{"num_hidden_layers": 11, "hidden_size": 64, "num_attention_heads": 2, "num_key_value_heads": 2, "head_dim": 32, "intermediate_size": 192, "vocab_size": 2048, "hidden_act": "swiglu", "norm": "rmsnorm", "norm_place": "pre", "norm_eps": 1e-05, "positions": "rope", "rope_theta": 10000.0, "rope_fraction": 1.0, "qk_norm": false, "attn_scale": 0.177, "bias": "none", "tie_word_embeddings": false, "parallel_block": false, "init": "normal", "init_std_qkv": 0.0529, "init_std_o": 0.0113, "init_std_up": 0.0529, "init_std_down": 0.00651, "optimizer": "soap_variant", "learning_rate": 0.00764, "beta1": 0.95, "beta2": 0.95, "weight_decay": 0.036, "lr_head": 0.0109, "max_grad_norm": 0.5, "warmup_steps": 200, "schedule": "wsd", "decay_fraction": 0.717, "decay_shape": "sqrt", "final_lr_fraction": 0.0, "batch_tokens": 16384, "max_seq_len": 512, "doc_mask": true, "train_tokens": 83120000, "max_steps": 5074, "dataset": "wikipedia_en"}
Each number is 500 + 50 x the weight over its row's rms, rounded and kept within 0 to 999. Layers, rows and columns count from 0. Numbers have three digits each. The size before them is the row's rms in percent of the matrix's.

# layer 5 attention query, 64x64, rms 0.178, rows 0-63, columns 0-63
094:434577355497498579549419532508608471518471450467477508466522501475549420509500462447524500574460579420534467509525575517492601526487497444418529473523450431547587469528509464492436504540496522
070:520438517510509546572564491418584497421524556465538463465488414479485445493481563515528482493441456471439414506522528475476441383398438507456544547420523505523564585470512533543485471395470568
100:573458451561459464549522506577448461552505554418440481523482443376504567572459591499506481564538458534454441415501497521461472437361450477520514500523424477515543512517485522554487467518548584
103:524533470450449449382555531507508494539566469485454445497443564512501599589499565565463508459495511443535475456471454480535470558560552588468480624535397444574556456478480525522457526552463461
096:476460441493472480520551511493531575554496433577534495393490541513406385440506477522507495514434594412499462544502517491414474535604458526503543579490407518503482595528502484451483595526502535
110:544426552536503397499521541500461514515607445581437444533408448557465503518563543494476508532514553594444548556477480438514414497494416505536439603506516490536543472481395525449546487438482475
090:605523462521529535490457496509533491528533442485525507507558470597606570553498406434504521470521492408606434534465529406476521536495513456560523473547483550435453521552576523599527555583526494
090:543521477488549462571555567588481549579454499490446486562537469458512586459415522560484456537476448463488458420454439490503472560502535519461513406488545454479518543514502460469477361410454607
101:483456462563501465534506443455520539531487539477507506528610446535491474540502377505548544489577506462516627418516396519480465569588452436540454482555514525473431531514518587532537481447546592
099:463488545500551561558452475491558504455529504389503519569460458428470476437530518524539465496538484609616579464545456496471439411606505565501578515510515504633490501511464521458505476493470570
121:358462523474469435467471531453439435518511444497527460437524475486566559496596511494544458586573523530537526541454522488619462533525455529476482588554458474616445522446490477475442458539460551
119:447490505506504553441451490483473497566459557461507600574456464512542411518531537596550443517451503467577411450446477477474580476451446534397495531489479577503461502417562439584505566549546542
117:424509549564529434557507545540513581499474494520489471502498445374468552562525639509547501382538482504514453469496513533407540481466502428560456546548495493539545523513555416518448504541600461
116:556550439421551454472421486518418484382454486643538452472547569580462482470520585540516522488545598565537515526477481517489478536514539454453431450479553495505592436463514509504510545511510559
108:448528487431471463558497452509520540444416568527568437453508443485497553481517382548472560529577440490488471431557520453477518580545515592514473609514487454475567431493514491472522554548573398
127:525417495457482581424543483525434511450546425510571541545454477453433438561473563576505488586469579465487538463441571468484518541476588557502551533453554427502485409556505437450490483536432446
111:520543459409421529476425509405599493506441524537573523605526536521608502512515413460511554488497466504532543510490517439585473568496555427429479462462538485462509534533530597582492551556526483
114:460501553510520585519494482562358521475565461480482433547450490473393561432524585526534475578517445471454460475501482484414486429474457532598528498509506551511511529471482463422576404434546497
086:491534451485573592564483499504519483492472532437428531497499518492506507488525547451554543529588576540424451540569484571446531510563418488482534426446608466520444452521584574419547444454575555
100:497588451511482429480463500459510401563452497473501568459482637447587639574425484469463463485519534600504502575473549510506511527476561457489489506543497489446464456523542542564479519578536541
095:543475546535505567475481435491480414467513484577500451496484468595539488545486493524417554502509598590549427484463481493610561543429533507420443621572506506515413472489517538580496547507455511
107:523428503585514481500483410550467526459618396472458517441535451431491512475475521481473485429631525466479485525482494511455497538461538443601447592546476461422503551461488570412526541468502453
112:571443445566504378580480562465438476500497521394443526461544467441477508566521484458489516492512461526463603459430412399485493547477517496507429435551490442533472467610452533478481484543542535
131:565448494512485467524497539484474526403539575513465417428522378477464548519498465540519409505552494459376449504488498508489510487522601504461445592576535529531538556598532539564496440464432527
117:553445577470518437481532488498536485568480501549451558619477483505523534544464495518539567548429530520565599502499537437578524544541544467500492577577450535438607382507550486480450531563452532
109:564520568408499483403532521447566505456496521580514588465536567486543476523437536499442554550472490590463514591549494464453484518415572509542566434513464480605516476471432513520498424453523419
115:585563492510439491387511521458591546565493561481507547473610551435498558481422478473612515501563525507487450593517493470437434504488516558527464496424538524488476559465538455449421523416519522
122:573521485426496539448540464480431561494548432553574420470482554510474430512473456414544495460505492537567426463555496399462482541451578474537526543551460495550568546416530539469537457432414574
124:583428485617533416473554524490557499481476519510575534566438512456487429546517501384463475477531502505426488490590386478517523455519520427584535481540514449547572472454481491437536516506499598
115:480448518472518629529538561451466508467452622577474511453517478352467462468495502516504488478488502388509514453480480590539478532434439459553527469455402574512492497432474506475455545517578512
112:549406521516514554536404477536535481555486498503424512455535471551516546575551445512511575539479363585532529494515490506559489402454483538573418546443517457514608454500556487518553536452436471
124:566433526505530467550518454563610422596542539508487484502474513408492463538531590528540516446482568444496516517565552479489534502540485575499600503536416432432457472532522556511604566453567494
092:420547567556462549514490570517513540540511597485547559533518425488453556420455510445515592524445443505579524458566477536494507502507519523469473532426532461617484375468486473481392473531565500
071:531469514459551533533483593528505550473518563498512517434506456457458568524551588436481587477437501516542401542570521514402473510538542473521457506546554482498381448497558393443430551565473556
075:501564409514532556561531521514527484451594495468396566467455578412511550483451489413471531480525458496471530470512591524372518435512531502513524405519518481531403503482476469439534549498584562
110:543475489550586457471517532411542528473525476598480439475460486648557462549497517571494448422553413549425468550449409446516550525451474526499499442472518508458483561505468539500539466444490400
089:562451522574514592518536544504431525391545462514556440489514515622485463556523443575506399573546584536535474450414472443494551472526443485516457536541525578476563484497482569531542503437492514
106:437515429438508501430553491423487510420481480569523488480568467496491453512522409452500524501519505462451514464443501496568535570522633509460455579566570439528560557497572492512570513443456626
090:463463527586560493394576477404506438495523567550514466485459482507516452417458541534431476434413576440493532445501498507623487562567461544524518481563507496529481432564509451551573524437542510
088:436530484503416429406538520492400538515529476476559480466544476483467454519462413500504411416423504492427460518444525460552555563474566481500423586540445518489491504506456460508396536466388466
073:461523516443533618577552498568509522479550552455468521431614457435500588500527534480501560525512417455574631505548489534490484405522494530398522551568447531514524468519541514460517540541486472
078:435466556531544490516534582541553436533524530516521560456547392457489525555561487574445533548532361547509463553510562487481385490481415423559463542439512521483526502483512474458488390480456518
094:514413457456523449505557518460434484420522494496539515406447504551485454454541547531505431506547551492420455564472488415631628574570505500555549567532503439489528543468452561508479449516493468
082:438525502559450494496445524558556579373563450486543536471416525484465483480516522580452474543382469525534459532564496508503525548482614485462581536442465494591535479495414529437530516476568546
095:491489536456585592585532577534497559474528603474459485595419423499404551502472472550567484416478442494569535536508515439454529418479506553411478563504479483532466501475549471509525541456563453
098:541576466512463521475444471476507504541502593473466546581462492386478415495429585496486538480538535450428569459497495502578548504493484348541585544547475480533558558574568486524460516487480556
087:545539386499433507486585535479545617464528477537499496445512528423376459529439537516487528474522466496485499553464477483416441512493423421468486423557507422482506490600474539459503390508531542
090:599432495534441468578425520535515482504440454486674506492552540465478571503463504537522489455560462478597555513481504518450561437450470500595567538406492524534473536512491503503458431559468459
096:540487440456421491461458580470457434478506483541508481466538623548519473559517448480522464581568541496486530514415537521535548514483448413555507526553500481428500613606607542514521493488451583
099:520451459570517444430479519498494492439519399530575405463518522620511500539439544529487433467521509512502421557507547426599579492540540517493432545553521513432497565593522500497502506458442397
105:419424557477564521591482483541610529479467510434439516537559352500503494509553474500469508525446463459563507499508527485412483463510479566476469629487521548471421523505453527519470537571573439
096:453588461464508509504419529521564413542513411457434523454546602465540467467421507432469455458405508574547558433532551497513530544457577484520528505519530514522482510456473494612518513533603573
083:485483536495526452452546442502472474528604393447485525495448417476510460451462483534492490615497486399482522457432561468514469555434606562493524500535444560470472538530539488579485589483534612
080:568556504472557581463467486490451528495534410490516552567499660537594515493629543456510526472513463501506559468461473470561479520490413545493469537518539411440445463562403477471524465525509481
079:493452468452558520544486513456460497491432667505518394511549423505540491547536473573406568560355532471537496530548500476447474545481439439542514545494525440472547479516459520438505534496476551
092:513521531532411423454475474466449519472489532515531521523512454471517534460506448538651543413523516470466423519522493565484479492360498425502511372492561499528523470481559591478539448440557557
088:535548466524477386428544452445518412506554521519483420491559449478547461563455430516554508478451520375451451501533518475584539634433497468533501466574493453474561474448536549474492485428503516
076:495499406537579537433482544437539529537427574518541666527522483520545504494450471546574469545469619549513504568485501547521472539559463508482574551530490503571503526571560495452473425529502563
094:455540476546487502625496530512561495536517515494503573425524416512545520471492403521527516459518595434501515557557537551547564498520474513398502429430610533467439478386538487411465491499465532
095:537545524520458507575489461463529524617460477550509535577543471474432567527424440403462556456545454493432457527572452480487439468475518427461497499439519499434531455532440517530544546594580605
099:535511516600512419618450445440474506492555497435436578524528489458504492423526421467512548522541526578555504535531460542405562442565457483585494539463512509538405498554468425455535555557522515
103:412450476478567587503523488536498549432492486463467549473453389427484426464582520516479526475517560484569469459470491486491427445487513490497525484466553444598468503482416462403347509518535447
086:482522460550580485450464493530539413552486511524561453502417466518443560465554404444525506456529510566431444627498525499594512487507481496532490393606439518494523424520447485422474479505454568
086:503514484576525430564538490506563527378518519560464502547534460537589594484471479538401488468558517486527526418566489522587448486458563491491453552541472474492536404457496440594412577518511510
# layer 5 attention key, 64x64, rms 0.189, rows 0-63, columns 0-63
089:582583492533501531490452566576513476509608472487531584496467517504433503472513534510567431465554466481577524472447465531469383456526456493427457493567545540591425424581463444485429524482460460
091:454444464479500470492522509606584537428422448562463555535515414474632517571554430493490482578524543518496515527553544447517619552429562494533512534465437497477517574494457530505486478488589492
097:462520472456445422403501482475475533494546407564479554484423549467490422518584450464532444581524509507542465457474440461436541483477627505521534533501488601501562433563547424553453557543503530
105:537636498404567415563541371532432481574585554520543507520499599557542463464473482466543494559510559523535580454526525473518505461559536445570461503455433508519519461527482510544514483507520451
103:572543515492494526503463598578524492469376459517539452484561446550549466480526520560402482610516489427470476432548572440479523566517498556557485519478518482473397458456421583525509435535506531
123:672567442426394538470464418571484470493540539467505593511479531487490567515583490533542469453526487513510496491510511518502514537596579562496494436472504458520463407480549391514520536479520500
117:499586529459448527471539496496530482502535490536429525450522544496545410468447590376512464387409549559480628432551486468524508459472494550519560457515480415489547437519512453477505523491537587
108:536640469415433595521508438490492433536535461381497495472461571550515492505518552411471526493570554557502535427504432595454518498553567452511525480563531474517504491488504497484569447589522527
146:495559487466496494492548502495490444500567406478455538409573585472506384546370577493523466475525427546427514459491462436463528513389416491530498465527463419554474525532512483528558464540522442
112:508477548483517435566517484505470482503542530468582540450506463481564566499478406438502537453508471451550419415530507540497545408613543511509503522443439512428494608464505550478465440546509647
132:523517488439474542521504473560484457410534625369490480450420448426530514468578561511505447439498565494570519475518468537558530438579418504510508446525596553546501489546494581480545503515523439
118:473581412491433498489510393441544489500440424487599595494529465432517410518400537459497520527552543411558515503450453453515475484428483490456469591550556511475504556483486447470422497495539548
120:462483471531469480492522477565586544473500395460513488445629461528529460470435460472524477529418551438533522470473465464418454539455583427514461520564508474487572449499522483563629589489432496
112:538496433532458442548393504541494449444549580396560417551494467526545514490488472593524498499429501551445512529417512540529478447505478642429497514554502535477530407459507543428452462530503545
100:372441528501519462482514501480523453547478540450512491531535446461529566493493462550575572615494575484488386547591513575536546526509475508506500559482487484408601445436555471517604478481497533
134:497488498439527456496506371522511506615562534527509532510416493385471410477521538455622619553395527443458507518475535505467460518485528450460584461511469501453479485500491496505442551502443532
083:500507483395535527535557438515485469542509479488450423481540624552497524552442487490518569539461590503510554496449451483521496511399498409587496459544566465447604496470529489430452568517438583
098:575423454525479526489468571427499503490469543459468551582403354474458517494557525468510486428556472515467510539507477518498505496576457482512574478489565508521418590508488393467478406579514435
096:549433506533554536473492574584495516535545470488529548442466397482499407508470580541498562549555512535462500547467479546465546483458450354487502518508597553511459507541541425461465486605445577
101:508527592480515455494540382504478451573502611495536450495501481503529354482427387476572531526458545487521482415461459488505445540506487539580540493513459425477554473519507538541466581415498504
108:497529473463497463509557410566529473491588399456420492476493617467583470584450534486488503472501493455552506394500482473548498435398599466475573487514433485457544477553457439463513537444543509
109:485493471455467439468490551528454463444486506495394573468526459466467439429475583401485507510462444437597506487526466454478480544473521493490513453549538493488500461586466341393562556548540537
111:564549449492535529522530548461511468501568552507411577451468511575598500434577463542448428493594443386474501450504470530462536392522600473542482525531483614457553501516495506529462495484475494
123:412478524438496539514565573479481508504513374474460477490491489496507445550490650548510393496490505499497490468523491478484450536470624479474511381499548425502575483444526434513568501433464445
107:474514568539531576512518483464482530539458527482505519455598490571427582498461470454631516491474422512531503541491557469443498612643453511492518454504434557468447460464562477430516420483473536
115:476559532524470540522579389455482587456586487510423521494529579479568516485424477516568515530462451487452515424534504431570451528581522605434420536540483437546500475461503601492434517510522507
111:486443581478484588501434490592414520440477457586489452514510541596476556448542537464551485474483503471567470539560597532451446488528449492486450610553556424508431476483506430510435455477445464
125:602480534546512534445424575528481447480499430541518535519471457489534499465462635568555493493426476611576517493549515493512516403495552557520559533574444493535478538439466467547560563465452428
118:506494424531510423535484466437412479506450436388552508507529571529464560539610514483474477489522455568531534483577577436525500437519554542427427461487503420540495507516490599519519557547407550
119:487476368618431585558504531435512533494532409556533519477449534383453473465435511552557576553540530432499522478557510556515427490507488476541521448506538448517507488614520478459474440477506496
108:479499542465548461594482480492552483542558515544500564595454499548603461623557422522555475391504517485492535541559564549504556506489405514458522518503515525480534521476533583369554549488503481
109:479517535412506561497611472505527527583530533526536509597448480521473516538571506516511476565547458479557517482460589587520415424406451431511475482512462549435539479544463487526481559630485565
078:546575547539432497536473473568451588470446517485453510451522524550493496509490511498471520433518530506510411492561489521389512455581483551466475483401565507423400431567473425359529480518505473
087:538539572500426477490449388496507605470498508416445535504436477462528529525557511550503508478537532471499460440517460602433478415565455546491566478461585495579515453532348501471476514447503527
075:552585534538484468429507443526442413442423479508512526455560539502491505538520505458517437548606444547410465559479506505505621542540501568514563494556487534540500443423464540437411470418440486
094:582577484446385514491471500474469479554542436529494504518505531570438516538427471572587439530560448426406468530495563444518496548541480455540442543508494528386525569580540496435554434519516484
093:424531450570428412458562492497549465418561470525555518475535560564442456522499560527541459491532481469537436472500494454509619560506506530549495561518393515507444475528517506548478404429415409
095:432522427517485517530545565533502508604562594483513607444554545470506490535436526516556454431520547457442449525478464491515484527390475397573549411477394508515479535496515497495501397489542504
078:521525480590420580528513398375449460506493443431486513483520554484516534645519452525537486458523460414508446503469455544529506570533563529508469473473419499502448493503484612583499532532536533
090:465470548462552571461520553507522520555553534401459485595464418526438471466505502464555554602503542558474549521496517532570543531508443543509485562601460458514539464585554470370502523414501534
085:480490471568534466466519480388533421568456491520563526470539574454432477537501557481520478530474613495451471529562468467545501572447561423544409421491477502562439464530527476548440369527468480
076:517452428554496522484560465471478609512508549432446452472468526500485578424442482400504437440574458466419523525593438543459597535516584587507464505482497473478513548477414514489534552451431514
088:584462530606471508446514472540586559535526497496563562463468491493610607510555493503503552482437475558538446505499548556466526380434529528447589503487440505500528457475392461476432511469451493
087:544560516427437524485474449465505470498554580483554551513498528588555533542575546527551460339606533454513511447551488462543502415486567569521486598475476470509508494506593535518490490524580500
080:540517467529517507469425519527491478509501411521536446414507466443498452449580558436535620576494567516393530539427451433484493540487401569509496535542514544471379495498540513490505476455474402
082:510527503484495458462545551557473460623527523494497469446521580455541482440505486499584555508522398584571529411602509585445499475463498604551494451430561463456442449471456565463479552482497499
087:484461385537459539444567516543503457553433509463413484516437508463592495450432540487486535525500610577502518556575535460506547486454514486560468585480549454479503533590386504464456479439571485
084:565452482437473474443551503395426473551522577471433498496480508610564465575505402504513438581427539521434509484483506498554580498567476496527523581514475485487527451446501506517405511498386453
075:493502526481430521564538540592548432607498529451414580475521502463518492471422464438515420546482493558506542553624512540478535435442418514522516522510487469444497413483457444399496519566555529
083:505525663558447512503491542530402542450473526406435520451535524511489544560497471492489584541574504435548536464532529542552368591457508486477448527516416467522513461580532495489471495520558512
092:551579502507500436472518449531500547455554521464476498503514432549501509502525481417450574477475514598481421546564599572432384464555576510503411461400515480476476559474497534420483545460425524
088:404464557454530557453593614488470498501433546468424481499507508565525506562549475439458411519553505452407543478476431419510484393502449515490459460510504566461495523532585513495501434601514517
078:519584448487468564528498508460453544582475510426549464572543523542430508532512497558617444564572514520527629533548428497498477485595458421359470524495520548493509503461546479512521542474515489
075:409523616528448468521505450538480440417499509463530575460554448459478534497406489546502492471492497482488437485552457539506429408493462577458517497455538522496594524514373532452520524422395546
093:504522488524549495509469519598562525433516459517418525505499399520547507431518422443500413421552557520494556467481465534452555499500428534506578444427562397526448556454403566469505575501536535
086:495446397440523493486462425565487542540539553511456501510481509429573422490459448465422499540542512576617455533551478527425440435572451565516605527483507437560476521461426470512475455492430511
110:534567424477510502446527472440484435546492557559464487449537521558484484549445589503532493486500471554423536432512575441573557504546554448559360496542465566516524488553600474568501404518475462
081:460475561504405483455566473407565519535489537474570440415429511384500491554467537522530490552590546491417433454395463495486492552484517481542490531489455444515602410455509548534491452498502550
085:473493553445555513488384478530489570489472499510576355476536416452529519447546453456462506510522533486514430447391451568464512480473501497541498551459523548519562584439489449595422436547497486
092:357512486529597459381501559414474426467494502553495439518519529507536559490458455571484444415520480402458506549537453457550453549477464492475407515505461493437507539439548531496555442535528464
101:451460499513526461508569570493533461580485441494513402457570538551410523514467521462547536480471439522549514440418546406550506532410475493386440524588406520499516504463584527497502407510492468
095:498483456525512591419517562448486488547553414505619513465491563474508521514426556570516494519578486514469559450430536517575586548485538380506539468552452494569492540544440550617518495491487497
087:604463501436491459498434483488466528429614504475566500438435505515489448482398514528464516445489535424432434458494454528466448448544516453393491504524545477587464507516440568371534507552514513
087:484559597512471499402445485399520499520574414484543499499534481503437487497389509467426515436454431440461506478556562541467427464433548491460464499511507463399488506427562458564473583483534555
# layer 5 attention value, 64x64, rms 0.227, rows 0-42, columns 0-63
094:487527498557443558497466486522464518543469584511578507556465370578465536405469539478512571536555569465513585485430545440483562454498508488577485593494413493463552425501530518483482458503409559
088:564464471450492517513483453522463517559638446527463561410426567445429481605477548546452473498518535533509493578531542477422505399498511484532482524513498489496471597478574454497561538572448415
092:478508478410452476458549517429481408548468536528521426590441437527486439438457492498535499435535463482505551525476519529456470490490582460466480507537551502502604519396450415545405538529370506
098:413498449369604534605414549536535467543492426527598526525487443459457578536454546453538558431495428508491523498550549508487525586453433513501520510506415546504504548540513509499462534458493548
093:538506499510439506532479471562496489448436393413478550511498482485377478492547454593473548616493546646530569492494521440513513553485515469518419523529552474451523433610493530529469501474513467
106:465555485384448496645420413498497425543467553458577555503535504417531534525469482548545521493426533477437481485446535490469542465427549499504464514483489464511550477403509400528503481573427499
103:416487496558518402446503488613562448470521462511530461608515504489539410540532560535461491583431554487531427441452490445544458476532570547584567513570495488539475498452506447488456403544529472
101:398490397486461471453546462536495509566445431479510473580559514509466541505571564503554486461571483446486454530585554533486622428637527460490554535441479529421531486511527489516467543489566500
108:403529456467518504454505424410533475443471555498463428468470434477443521503456423518491512538462511535443490477522527448511559497515552530441569539522542553485664478562475462446461615504412451
094:463563521450567441446566501581555511499493527498518514521487532473570419587523480495518502446515516534561415490470561387515535499537486437421535589496446531443585575524408591463472444500479564
087:524439470480480568524500483544487514514474581517486513516457512526466435569468502524583537398492439550488636594467512512506491503463535462377483528474488535608431537461531576425516457512429409
106:513441494540530547502510507495438485530422407514506512461481519495619486505421505451485487417533561505499564352534398475529557492503551579460496444461518418472467452559590513511450482599474482
095:398516526679440495524466518584557472586540513451439502505526471489527507475479440482447476467495477491481552477598485530505456533473570501465508602472492426521529576583456504564553433479558509
110:442481501491500549502414502530480622478576482496578549464538470467427392466548480492425497548483465455549470517442482471584422493506561522523373569517457524476476468526535465581511525622518520
099:576471523470559512609504478507444461448480483490452523495404475570584512567483540458487512587462427481433508523562574516431537503571507509541512582516453548450494526461422559603455484578525582
100:507550442490481434482492627509400459543546539500519447524528537505510450467481534470542495553500573540450448433459504529448534539395476592536448643472594518541442442418533505544484491510527476
094:541574609494393540493491464536498485530424451441589589520528415481441472570480522575521486422499537559490575524478509489468402457424568510536488454505469520503419519541583449486483526555516555
106:531497477507561552507467438507436518471450470533451514492468529546521519523555525525579625443622432487506447530437513488522489514422472475609520470455478488546441582506490356483549498547560578
090:466518491463484529536430398514514492459433553470450589549525472500552521486445473441487466497468496529484571406499588484577577481575550539515485497464492486529483628559543543468434624449436552
111:538470563440503477486544481475510465594456513580453514562545466404543530450396451570479533506495444437472419487589533445496517525438511447497532418495441507609506512512374471443485575522489493
093:463488531514544610507476507494468444561563485421547440524461479521405430543488465404414407601496501473467442506546461408517490492434604503462457565429494448529543527417510517458459493484520492
105:405449530476402499459471492480556526487537477497449530413426564541519384470447532450472493414501521492593531618506477491575585536420470548569541426466428505512490470481428495481485498528493456
093:385477484495622571414500600490505469554513523466400529502504572435443416449460482533515402567568445530504442549565516495529479571454392538493547467477534501518528506541501525511504476514517458
106:473531551529523503458529562498494445496482597460495479402472506458525564525537704476410478442495448587499463505464534517542493412506551420537523484425539482556520488483528476498439483444553449
129:655579504546473440576459473470506468596554577470474513508428518517469491493507504574549550482429538563544397567416526526500479484446444490476483438538469544549461517509457429555549579524478485
108:557493518527464508429539468513494507436531452544470416451523499493505542430568529567478470392473506587587497422510499426557561420455496603454459517402434505575523591519493470579535480519527490
104:502538455497497533471517614444451424448500493506549548498481458487504507554544475495438412615401640572447521485528417556515520593498505520477533466501479438552501554430437554550541535475494526
109:466477552488580515448543505527471589498475426524541491520551499423516593568474497489462551554527470378553521455365562500499509469516530579418504514593497424407491455477533453550455523448494480
116:477388525551459524461519472507486530570557547445448509518448501512523532505551523475499577483394592437578460478520444481573390533515392529450466473495484480543516514520450465483583472528521636
096:486442472380503515587504539495582658556559462497559477520519539495606492512514429533493530546412468547426502512542463473469511551517590495532454498523424428450489518510429471546491551509486440
118:541520492423513559410479551451631527477511392452471518566494438552471497468422514430499604482505458425445460497513501548489464556533394460446469462466468439537485475454564427509525451482437480
109:502494517539491563422423454490450570485574507552588494445597511522471500488476519460646463532531543619450506565489480462524566513544467487471508513494586408558451498545499546518475487608546518
095:457525509520560500542522535586528531474509555532513448453481385523440484464525519502549576623530446503491512584506591504560506563488511460551517488488514490488574499586567553475486423455349555
101:650641497564526509497517454545493522489529478456553495518492478421537493489486440463603442411424476533477463513543529414514489495546429584427542507544526479476585548553433486482523504513448497
095:474408531544430457401482424521410449466454545476519498453483504540543427554610551428484587459482474483458490386437501577566518476487484484487481535454475427577471540444545503527540470431523522
106:592516469485406480515450443534452495517578554439532415530533531535409531491410540459472474460606496484438429458433438525503567410537540495486460467460483532489512492501473505407406430479519574
114:475508529575467531461466555559572532569508527445453523536486482585477473565472466542388482484484520477586439466397427463468524455474501475513478577517399572429477477387540514525463527476580432
085:519562506474570368414477444443455482452461509423446620527533537478489468607465579538624510473485473498485478504529476528486454402504530480585523546504482546561543519462483534511489535534561444
108:494445540409489415471559529483560502554515597506485411539504533616473494559510578497428535508448402572477411471481455495441571510598530428470476563461511483515474494433550492491435469487549490
096:481515424464503463463493628501471471488463547568478477594450440543586445415427405513503460496451472383542492546468572442587498519527454522480531457511558432476524486540464538531442439532489441
097:512482413481468531470481544529467491463510536496468512439577542513597491523561540517427422487344501550565556446437441533439509451536573518466540424472478541495517572465480570422529394491538501
080:540398525495476487413544494558499521566413529550545568524493458534576483556526571419445553446420532441537457482564469554565603449488488462576475535451462532531508393458522479483444554459499512
083:525445499597462446512561485550576453514501516517569463395528472473555529532435482465615507491499406457527501535551503479386558523495508598503517576419524610517462511507463525531535498553461425
# layer 5 attention output (transposed), 64x64, rms 0.214, rows 0-42, columns 0-63
097:545439513555474540476544490519498526482442465455503461537475490620530379552542560561545469458413482536486428496454507444580527564572591591503525504482452489548421553514550626520502484516477518
096:519369469433514526489481509535482512529531614549527487462487360489512497473490456505494509494503511498504508458477429578569502463511466502462585466497608434533566583559481520396434450486556584
085:447546429508543545441483464461530411552586415468453598495500540536519523612516518441404472503393469519524511469431507517618537429564525481449512498499535517526463425517528534556468468429491478
101:480502539454484548480561555448490441452434544530520489525491604558518515521569528461482381505506414522439566486484513461483548504494461598514530469479589559577570497456437511520561351501440500
092:518568465500505581562504508566415554502447573566623439549524397501543455551532482492485518494459553552581473581520457531471444478502539461577487525438483600532494483482596511467474559501447441
101:504508575432461546488581463464502454561520524561470583585427490586461524522521468530382538573495441495464594512482492514614446506495531506415567461488460550502417538538490580467544490486522561
110:503500506557392513538514456513477489599462520418469491458499533490501548477501360507565520451462545556469605466445612591566525513454470487493553524607459534458462502552473497581519563530519520
102:555518559488537447423465436413455582446486474430544544470498511430551371520485437590406477466527575542455538512442472498439474488471559500536555493586486567543496520481494539561466402479504500
111:546573524508426470509387475523486469514501502413470620541518630536575559509524543454494549491457413602489465502442456481453465481482548465569519439419432542488445491498573526504511466489556476
102:356623482561419523508495490478488482572491447484443494424476544518531465414478443495526411469428534410471506509539526534464502501481493563523530492509480478548499495506617531513551453466636495
085:506456498570548522485480461545523402547506508539560467540419479504497551466560560444403569514508516503542445495558523462554498443496452552515433391464603412598519525570498544569574449471533500
107:525392452494529494542532519443561559548382516492424545500581589490455464518532549470442532602489495521544550507499515430470510495538463478582532537489476526460485655595555475539488533461479467
104:466432449441536525497523456476476590560509583598487439567405605440492478467516527542600556529472549437499556540452494503558565503552439430509439454532419532489522444463558546550475510504528540
118:468421446538510461625545570516409456570518552412514457536549491561454441477528488539562462574494570504526522552454461423554473620494508443487498551477538502503475459530430511444454431574512530
099:500587409547465479405472529480508515555493535523606442476545526569531541520479521491489480476539505528410422523521493538583564528512528495463503443450405507533637549553486467493380421478473483
098:441496589579452558465504541551495518565592522500492547537509393522491477479505574520514512578507464552570628449429553479506465531541470542440509539600435530526504450533459469502474609449480555
100:509368497425517463524532578492519538438473466559487474531443436561422530491591439429484491496550575543490484567525518521504453457537502544479543446496575540550394461515507576476396546437438480
101:558475535445459559526446529436551456452486502522522454502528477472466616624610517536494483561523535481493468550504486464432569548544494536333528535554551429481540493533506509424560474541496473
089:524521529510415450574513570474515473478487537569570504525522650499556437517462541449463539466515474487475538509457573485454423450578508514483563465355509450579474494559478584451439528500523540
103:469570571450490454536438449493584477540500554525461556490613497539459541588515514406487509433569551485405505526515454551524550576533521531575418472542477577484488486403507583511526522527561545
092:519495431458519466583551428494471521548591552549577542502441518627563513479452509466592469496554503586531551439460476463487531505497522473538557535556488450506396512511550495509569501392457588
100:495453442590592530552559499426548525579482499447371471543485469419488470551517457488482431489514473583428546461512544487429487565448529496446416486388482484467506519526529483428569431496463518
096:460511509574505449528560421476534508562473522568525475500469443525444557468497590519519473401506501557445544550406416514395623441493468437571497512506491547494516451480515407450599527481510476
102:628558445506458553474555427577583452516516445503352532498430557474449417525450538471560455474567562541510507486432525556495455473416508450432544497556509489503481546460503480472464515552470472
117:482494549474467535537448490589524487405568543494485565508511388459412544508605532531559534507553497406444511491511493543653415477540541551438528552452504484461521490454465502439512468427497494
104:496482530488593531626503569575511470523418480472411566561509523488528479551521516529504464553561640376453513438491504527467557525514491531493555468493548488403516446577552544521456460514535508
101:517519498516456511496623614567506546500624575518504504477599455506543535477411496470538523540495415460540442497523537450465548443421516503534569454489458578480454483496502554535515575409512439
101:472515461558386534527526531396492419405445391426466453456520495544496493499555505484492470550531522498575500418473489563539526502548504416582534383508499564518462495475487430515528526566545567
114:519528519513506446601483474554500502531510506499412413541491575516506426466581401502522432529490441413519466500464553471578558485532492488543423556540471524362496535526500466410584461495540427
099:495611401495470414575571507424441517486524572491505523473535426447551589512491516462450524511499517500535616491567456431586478527516437548518470478530523512489507454521452535520415404539539576
114:510442480520543463427532579459478424438503526509437450511446527565545591616526539491491489408527483479514603464481452423572532496508557455542464579522598418549531481461578448515512491469450525
113:516485458483499440506534592471486533565465479506449411527497441556491536472501447491505559519517528438554451397372448550366472521475453521421491591456502462516473546473465560562506405469559478
100:418444543504455544492517489470510482456569528484610490589509361438513462466507615529535445545435488475546451481508504493581444448484474477508519474440429547467477420507586563435584510473501527
093:537482491453449521469430472502470489482461504622583517490476546406520518535465488478526498466435566431497449565508522482497577499578531459522612599504492567574548580365489504547518493516425499
097:537520503480552430502433459516555555548516499398493548558526420541433413536503518436376568555469494597521458513489500488561456437430451541568470518516557541530531485491477573603498502519587502
107:475594531420521511428500482545513495519532539507570500541507519573536594506483582546515463414534500569403448567519415549478450601430540478547528523450464532482525566571454481530614521529548486
112:499531474532500489570564455461536536573525495544332530472469479474518390468437463485487445438537449546489598512553530424461533586504498505451405491547506521497440508546481370503537508465492480
081:530568552473610435487410435521414451477445417521478540548475557566510551395416446545515494482505534513584572539559459497517505496475464527514449512563613525500521455422458526421496480505480507
106:589507569518505472504498408491442528505511514499360460557518544615515492563431554489512474581498393518486519572499492401560416544500472541483473539503477501460489534518480526543609502450513587
087:531543447494474510574626561416447549527484541572506476487439386514473500475453526504611550505482548476585506537405521482510491530545489548486518586572408568436465488425510543509440476479507513
092:508508590487490558509470518587447540518539539449408508468550506591425411516441468463488491475414607471489429508465424531459506621466567457394471484557526500512501468512487513556459524543578495
085:490553483550583504475496523381552489520531483552455410486468427479499496517476539472465608517508496545467534513553426493495419455544519537565333485524557516504608487473532487535484574448495577
088:490519442478523475533481405496590539458534502580504460449571497497550501563541497501469440550465450514509505454490511459449614449487450422518507520542498606441537448427603487390453595563472507